Weights of a small transformer language model.
Size: 16 layers, width 192, 12 heads of 32, MLP 576 squared ReLU.
Architecture: no biases in attention or MLP, normalized queries and keys.
Training: a variant of Muon for these matrices, 493M tokens, 5206 steps.
Each number is 128 + 32 x the weight over its row's rms, rounded and kept within 0 to 255. Layers, rows and columns count from 0. Numbers have three digits each. The size before them is the row's rms in percent of the matrix's.

# layer 11 attention output, 192x384, rms 0.0678, rows 0-67, columns 0-95
095:068138085144132077110188106099141187190170139131078088152144140145170079122102126150042125108139123171115129151124156088128133158095141099119146122123147171141076121165205129147085091184096092088098179148122089146172171136153123173127149145124113184123142156121154110115098127119133156133
095:100121131155141097221102057192168142133189117123109185080165117084194096160094174200207093161138174143183116110147073117110095135148152142170177122091116119118071162105116154088164118184125085121144145132115145087117097107107116067112160149177140138155125078130135140098168148172150139115
094:000141136126086143167023115137144066126121070115045142117151195161140135096119115107118136125166082100169100149093107121166118131105147124106131103137192145102106127106112192138113136132043110136141115151109091140128134104143118113133136118118135151125143174122157116152134120133116123141
104:111168124082142064136161127152157086092102148081199050141084134131130150157114183123198155097118146169116119091180081182187150171143108117090091140106124171118156125099152125162141120127115098116156143146144137111084110114104180096159116119148085088156135171125113123133125112116142136150
105:052122103154165174068022094106113117161183030151158139041157139115182152218134075129057139052132083099135118107144083164100092144150155149087185094161106111105120136126110174111072206133106095140172132151120125131124158130116139159162118138082156184094106083118186095156235145128141128094
105:055144099143122108087133112090166066029048063131118118155185166148096043166134101152167082153170147097176132148099098116068135174140207163126077146156110127096139105129123165143103112125128057123091131151122124127148111083087137103121155163134172180140141071091098130139139149099138166124
101:038163131198102156140107183086183093168119151085141134123140115173150097111210073184153101047131105057144146107150136107133147184102143155126133085115120083167142077119093080135101119125075172135154104125109137115107196090114140164105075143104148134115130083120107100134136090114128162122
096:110109137131130162199110125168108184110121057090167132134149091112131155117176106128096138103133086109133146120171112109105148143151124121119159130164172145109125131100117085128124076117091109174148118185122142127114107155084107172122100133127117070098096088131095107128156101132127142097
097:128100109146097184139182085125166123078116174146135170114107143194071082124113158156150090110120123109106144114177147132122148138131146135163144114149153105163174146093108106163109125109131139096145095112139138140179084137124108083212152124090081149117126107123148139135138134104134159100
098:142144138095118166125124042164071036166180151147139150150133175206110170159132043122088194141144149095129077142099151133112115086104110132165081146145184117129137118114143112108120104106096087117139133159102151088135101144088114148121121104122078137120084142038148140122158114162151148139
096:038157114065159051147098187126134132072055114093172113183106080058144148072204177111041165053125124126144162137138139138127105173182154083131135094145179139170127087119087139117175075084118150151163076150136117137092154176134108136147151124126128130144134131094143122101075181134113124151
097:158089124124092031204194154187149121093121143109146191129161114110129125073155156106082141172173164131141111204103124124075140132121059125099124148128109152151166159160177127158112161164113101111154154134082153114113078153135150091179127133149144131150156146115128094142108125090126075144
107:099086125043115163051174149104149079168137126103164123130130140139141128167213105205176157136027131147111155128118149152126069132126085144105104098109127128137106145077122133073146150128134142089131107163173108116137115171100118158139166153152140157094122163125159150154133181149155165090
097:071132141096103118078112092093075000114099119096094075113177134198078158118165102057130099166163126126128116100131134134137161120098127108174140082107124161143175133112117099148105073113174130117127121127137098107144151090170160118155126104126130142160093094149139119139098152112126119101
102:061177097124131103121094136113173079134115092093080143144193173195045102094132100060081163067105133128141138124084154160173136114071139179099121077116156158151177139120136049140168177086121139191138122164121112099095072124117128125157162107116128142181109095179164154120116130127144106125
105:153123174189075134220180132111142095170098156169093090087090142140146122133127092136170054205093188141068139109113107144183108162119109138160126088104161134129133085168117103086109106125095114124168070138140130126139141136086163114098094137112151107118086086118119067146108121138136119136
101:176160113152106164089195112105036118163120116128140055094126138114183205164067191131135083147124145150088125134149122172129155111082154137140067079094114093110077126125132134101129163099136121134153146125121164140136135160148113140113104117111095103109160132108099097099130137166114174052
103:158079197168094141170156144129107100180125098133105208077083178141111065130148126156067144147115118149144138112171157179088137159108100064143106136116093096173115126117113115149117114145135083112166122118126137062112080143144121144110094111133160081063143080090160176125172087158119111128
110:148107086146096083115149099152174144121124151074181172108124128156111114109198125095144182087122176105144144154158113137129089119203146136124129132169123121159101131100134118132098072107076150105126119103134155151130126136099133142068106096114066075097137150152099140101115152196106153170
113:109110086155118158079131166076133115101105000110129096179148108182063150138126080113056151128117090149128110097135196122139094119087172120136099111138195124126204146113131110137128123121106141128098104153157137083078088063178156147155133080196137119125118118121170168110100105091103133155
108:117151127182117099059066096084220101161218065104042164115130091216123083172152166181117100022123058162118120109151142132076114166087108132106162156155149163056118099105126170168167106129126150134110096133136122119143114116138102141143123143153149160127112155137113154116130103117121133140
109:072140118056028085169061125153146108021061086099087138152093191123101167146081079156137198119121147136121098133095189112152111135147204164127121145141122121165138086159076079164115132107134124137128144136136123096121120104141158075094110146130138139143112122103146144080160139109128160106
104:074063125113101084096110067183163130123133116154123115153120064091082131102111197124104164054090075139183118158097087184073115093180100079131151163140110102117107106149163156112131167170133154172108160118143130103041142163143110126131104127150119142157093102077062117146090143120133136129
099:056038153074114192121098143089149176101061058137230119145112106112158180129176132151143136132065108149064103130125130151098149178193134165134130143112162129116131142097131153128125115144115142140135146128172120121165132141113125099096137127146116162133138145133107159129110176113182147136
096:133164183082189146166103160170122198094047237121069150166173148180092172113130107126158098079152163131120149174122131135169159143081095178120130120111145153109130147141091155175130158106151172117156132078126112113132118119136078111124096168105130112092100107094132148124130116139132150138
116:116130115121133120087147242091100182087247054135071208138218167096151127180156132080096140110110095117147145145073129086065112118118090123095149215136135113108141123105135171143099151151159115127108154129152153107146097074151104097177173139147126139127055112115147141155141143078152130104
091:175110087061053104115094127128141139162125134144175105115157157185120073180057109107154188151095146111121131112146157179141112142133143087152121119136100170139099129120119132116103115132105147098082136184108177131117095131149135133130126113142151145136141164140141116103136092119115163144
101:225131097118104158072103149129106163176113172135155128083109145155182070123121096148129182137096116096082132097071126114230125105150112155154175101079141106090136160121130096168122052116124120139139120121152138143131160147115104107105131133162116133142123092098128153147148177126147159102
108:103234206082104033179155098146104071147104123170101105077086143043150195114089122136142056125112180141114084140149098100108188144127144122115114109107125114102101105123109112124147122121180080163154137053130094135127158138125134102135113123109145113117140130111106142100100122146119109125
097:090164204174123146130171158146109136162109216110171061098083122106233160105056052146196059143160129171138198161125079131194138142181126163135144126098147098164126166101097126143170123044121158132109112142131133132118105086108206158121126090127126075103157149128148134159101137157118112118
103:042060092152104100116085086128120186132094102128110160096113137153121080132121103222139144107067088146140118160125120152118142151122143143154144143144081081045131047109122115144101158148150107128089157108099106146122064052157164126114146114162094107096136141161125147167103150112131082130
096:043150114119075034127079143125144028123066201093143107128101068094056106152189083168121125108172165131133109128143120194192127135105165130120159137116095153127124125108111112109163100150115157135142155167116127170112103097069102155153105108203116127140113122111139123109115121124134136074
098:132119178192181184134201193079159113115127152164085059129167072086136149109153150146168116130114116137106197147132181146166147113136118140147124129095129148164174120125140130139172125107104166166092143139164113127128171192100126147128121116125123081159132156154113128109109116135078155098
102:165154121105141104143204160076136158117076137111134127090092106179125178121131087134143109171155167147071122148082125190154161148121124180140150088065106152145184099174089075148145072160098145136078111131134148124142121152131104146148103117152151085119114129127139169138127107134125118150
096:101184087086186077127086097083066105124142122183083159123141119138133105108153097121040089094122144153181072110112102087118153118126143129124103094150110079093186109135095142118153133136133095135105129143112162098109092097135128133132128071183136107129086105141076120117119108126144106130
100:105138167159119080120218162107111174125092100147212126140148099101119192126142107075145064209120123097103130109161124128096095146101102101138138087089103142129149169113088099158141083096130131075116103157067113128122162122134133140115180164075113121153160136146139055154155166096104131144
099:139058100099136131058176137135116136104077119078170072141103188113071135125107095124180184038092113051108110102089143168103153181123127079104119142151138095130100115204170117167122184132125128151128134119113119143113110117147104138137080127132090128136141122169118070208140180080163098114
112:174131136136096254115094056186098120157090124148156060156113158088095166122099106122148179174134081136120114101098162127158098120150134186180067076084139117092094133119164095096189113097102118142110142142194092158108116123099150125125146125116134149124087127091083151118148080073175136122
089:151144139051160074118148085150101064130147131137134181118202081079118191150148110088062138197152132193135068106153116112150097102173129097115127088055075157096122143126144089131202154108115145142110151118137121102118128116147154162110110128148152097136121117175174140145067147145069147115
098:169096085076153191180141102119078175178117129113115132156067191105119206099133090168106178100113098115080136131150156134134065129137097152187150145161155143147117138154125053115136072101118169113085150184117163097116125126169158112120101109146125158103115123136166143106109131123152083138
094:128123127162091099102103101159142174105120108099187138162112086063104091081136128139173150079156100104117137120107125153142099185122175133138133160161146142178077095166108133134173147141173127094126137163110126121154116116175119161132119126148122119157131159091079079125119138157100120152
100:120128189110132072102144136099143142190123092162141123111136099101160123113112141127169172138098113153161129110131127129055121131135206146156123154133130134161162103159096140121103137177115134138107114112115144134147145152162105133144116118112124149126112117132169063129169147159154118128
096:113104128121065128074049138146183046078112000113075202080217206131119057189137155161111153138189129138181083116111122090100163164162149084148097155095170142162147136114143167161124106085120139112130159165133119125130080127055176098133130162159134150110125168069125159142131139152129140171
101:063000162214147156163157174071134156114121118104170103148091108037145153136179090169067228132109069178127170144146134172105177138119121127121119126127170115113119119072109096127204080127118120178174082100118145102167084160146162106142164116137118124091146197110151116121107124135082143161
106:071082158041058190064124070104134071065064060111115183105122069169119189068128197099149141106098103072079124162120130147089190140132149076123143137135109137134104075118168176127142128188189138140126125125165125097086105152122117152123152128099122134122149142150155077111171155181113095110
099:072134137117113103168107132175114141137186135102078116173135222098097136177212105115163126130100163116104094156180072104152145145117126149164154185106132142158112116140184163091148125110120140081121091116171167126114127140127139106130176089130128136121148127126139170109134069117168149143
107:127088111105101120190107164134046149127113186134159124132073062134168197155119126051126120182149152114140054123135111115144159110116080152047122087131103165095131100145104110107137097098120104122135095083095151165135161148108122141141159097120124172055139139162124117120086142146130134141
093:152085076077191113137124043087112145114189199088190145194103079131199128079154112198196141163158143162130137162133081104113117103145137164139157152089120112156110148137127125103136136126129094131133154103124103112146139163162104148111116132086150099115121120129103091072112155133111142123
101:199188063160146179154181190140114137080116135140124089097095144086161146098121145108122136198060098133125108123128106099118107090105078172113110129102097127103170161104065118146167183118094119135127115144170114102112095107110156114145178110128129146104112096082154117154162125159121151127
093:187074125163130198075127125128139093161206145130153134151098115113025111187085131070108115069189127148117183111190129119138090058116109058163106153098133125115144137168145177157120163162123145107122123131161141110096110112180123174148117102110075100128122118171105122133134094137125146123
091:127088115116109192187148109197083106211162135137166103153073118097117183127089128103147113170079119115120112151073133102124147142100090156108144188095161122126068155142105134100130103131138118133103101128147195163096118127125177133167157150132115175133095139143137064116155144096107114167
097:161087194191132161132139115127115110202163176131118152112170126177205118114112110128153122097144130092132150131139116128115159094120170136109171166151131131108112130109171138085171145189098154136128127156122149150141159136153129163103101099142113092124133129121125146160126095159138127106
101:082137135136106204122070208102066165073113107166158063121137173158118092110147138123133078142126113134129149143079129110192143167157126115134116122152120115104128168156114140107146117117095141133093162166126144089115133109103133093128146132148143124119138133115094172133118101097120123081
092:135087152098156100143112080134144137124133161146154065183082107116136057126087150161171106169111141082109075161102123132128079128164082166140151142131140139109077121119157190136139118163122132094130112171124117160130101142133068128088138124099120094103142091128047084119100112117120122123
092:000137121182079106117086125104185095095006117152141092125134126104079134073152181135140156127058111165139177124135111148157158107156158158127140108157124168126113141131170131073109100154121151178147143110140148135070181173125161152088118162142136106149117111128113138138114143100094094125
096:099157155146134190095144131109069128153116155124116085133148159116141127128090108054173118132084137147112150096079126138131120169152125163135096099141112128112113080146148173082165156151097105109085109155128110082133097150184118044144134141100138158156112107083143148123160131097137180109
110:111150199093172104140106175173121122149056233124221151035097148109150116116131120149151116162092191131109108131133112104158140167136169123092126094121159097167147136101162137107130114093115128096155129116158155155169153144098126100112082105140139123117099091111111111112157117146131109098
105:192145055095138095181111165102170169122174155166225160122138122071202059096105135095179035177249165131108125108091105119154152080145147167175149104130128154130155187129140193168143083106138096147132134131146116151136157124120125105152127182100151125140133117078161121124105131150092182131
097:126151148028115151151217159141062095176121245148164176162057080124120131155055173128201110115114162118088096115128097091089172158106116142150149142133144121093142124132172075147161123146141113139129113153100089124117175099150128170098123159135100110159088117124095121149100103144114137130
095:144120145226124138147179204142120091166152151098138092082124112058118113152130195095202044113148130146082169142156137124061151151086137144078095116122091093125062131142124179109138134099174138118139130098106155121129119115123083124104110084116132125112099102145185082085139120132160110134
104:127115113116107078191085139150118106158104174158094115136115137108071234126106143100188201124194169093084143163096101115163093139111164195120086075099137139129151113088134126142131163139126174061118163154118150088134153156100173077153095087127127100099134196101145166112133116156178127127
100:157174082173171129155173099150139130081128169160165230179064097117155106078108115132182130208145116167143101147097111090169142145134124173135134123110131106105162142079129110134105136136161136148124136103118153121161117146067160107098157144147210143152153046137102114137148097150130092128
088:115196089099124024088042101157219184102119159136100109167140165115153007120127106129126177027099135087137125133102126119112149145105121163079116132110170160125162137117054202143142138153159150146128101126144140169174069099129154095124078173141129122122126081064134110110114128088122135135
096:128081149158123095135156041128118124016177109171157139141120187113139141191065113159128186083140079107183127116105077181095120135188113117106094174144139100130086114077154168173133120115125124100143128140113128103087094103157138135146136162146166158122184097080146158172140121135122091148
102:066143165155148111059093177069167132120119070096083136157101064236161098120202098119118112103139111135123142120151157117129115115134099082115085138118139099101121171066102174121105115144091143159128115166173157148145105102116101191118197127131123132116126114128117085138135097100154109139
101:030129108168103091098112102044164082051107061167095169121133169089128138057118138076119159076084083120114105118115073152152121120166185125143202132125167154106196095119148118113111139087104109151170108173110113126089119157129111132114153126075090149130114039163093116112103135113118101081
100:133170132098115116109158156080097098081112124096110159117141149114067131105130179168079164058132114087154095098096140094132143124102162088142112081130094150137129107090146176143138103147167115162128158081173125151123150148140120125127129105105137093149108078100092131123153124064130133126
100:195153139122191175152107166193083131144135185111178092151102199122055170120079177123124118139130200162109110166140178116116135112134096152110068101120142164089075141145135115115170161114086136133117132096129114120163111148100144127098099153118125151107139093119111140140100149098140133085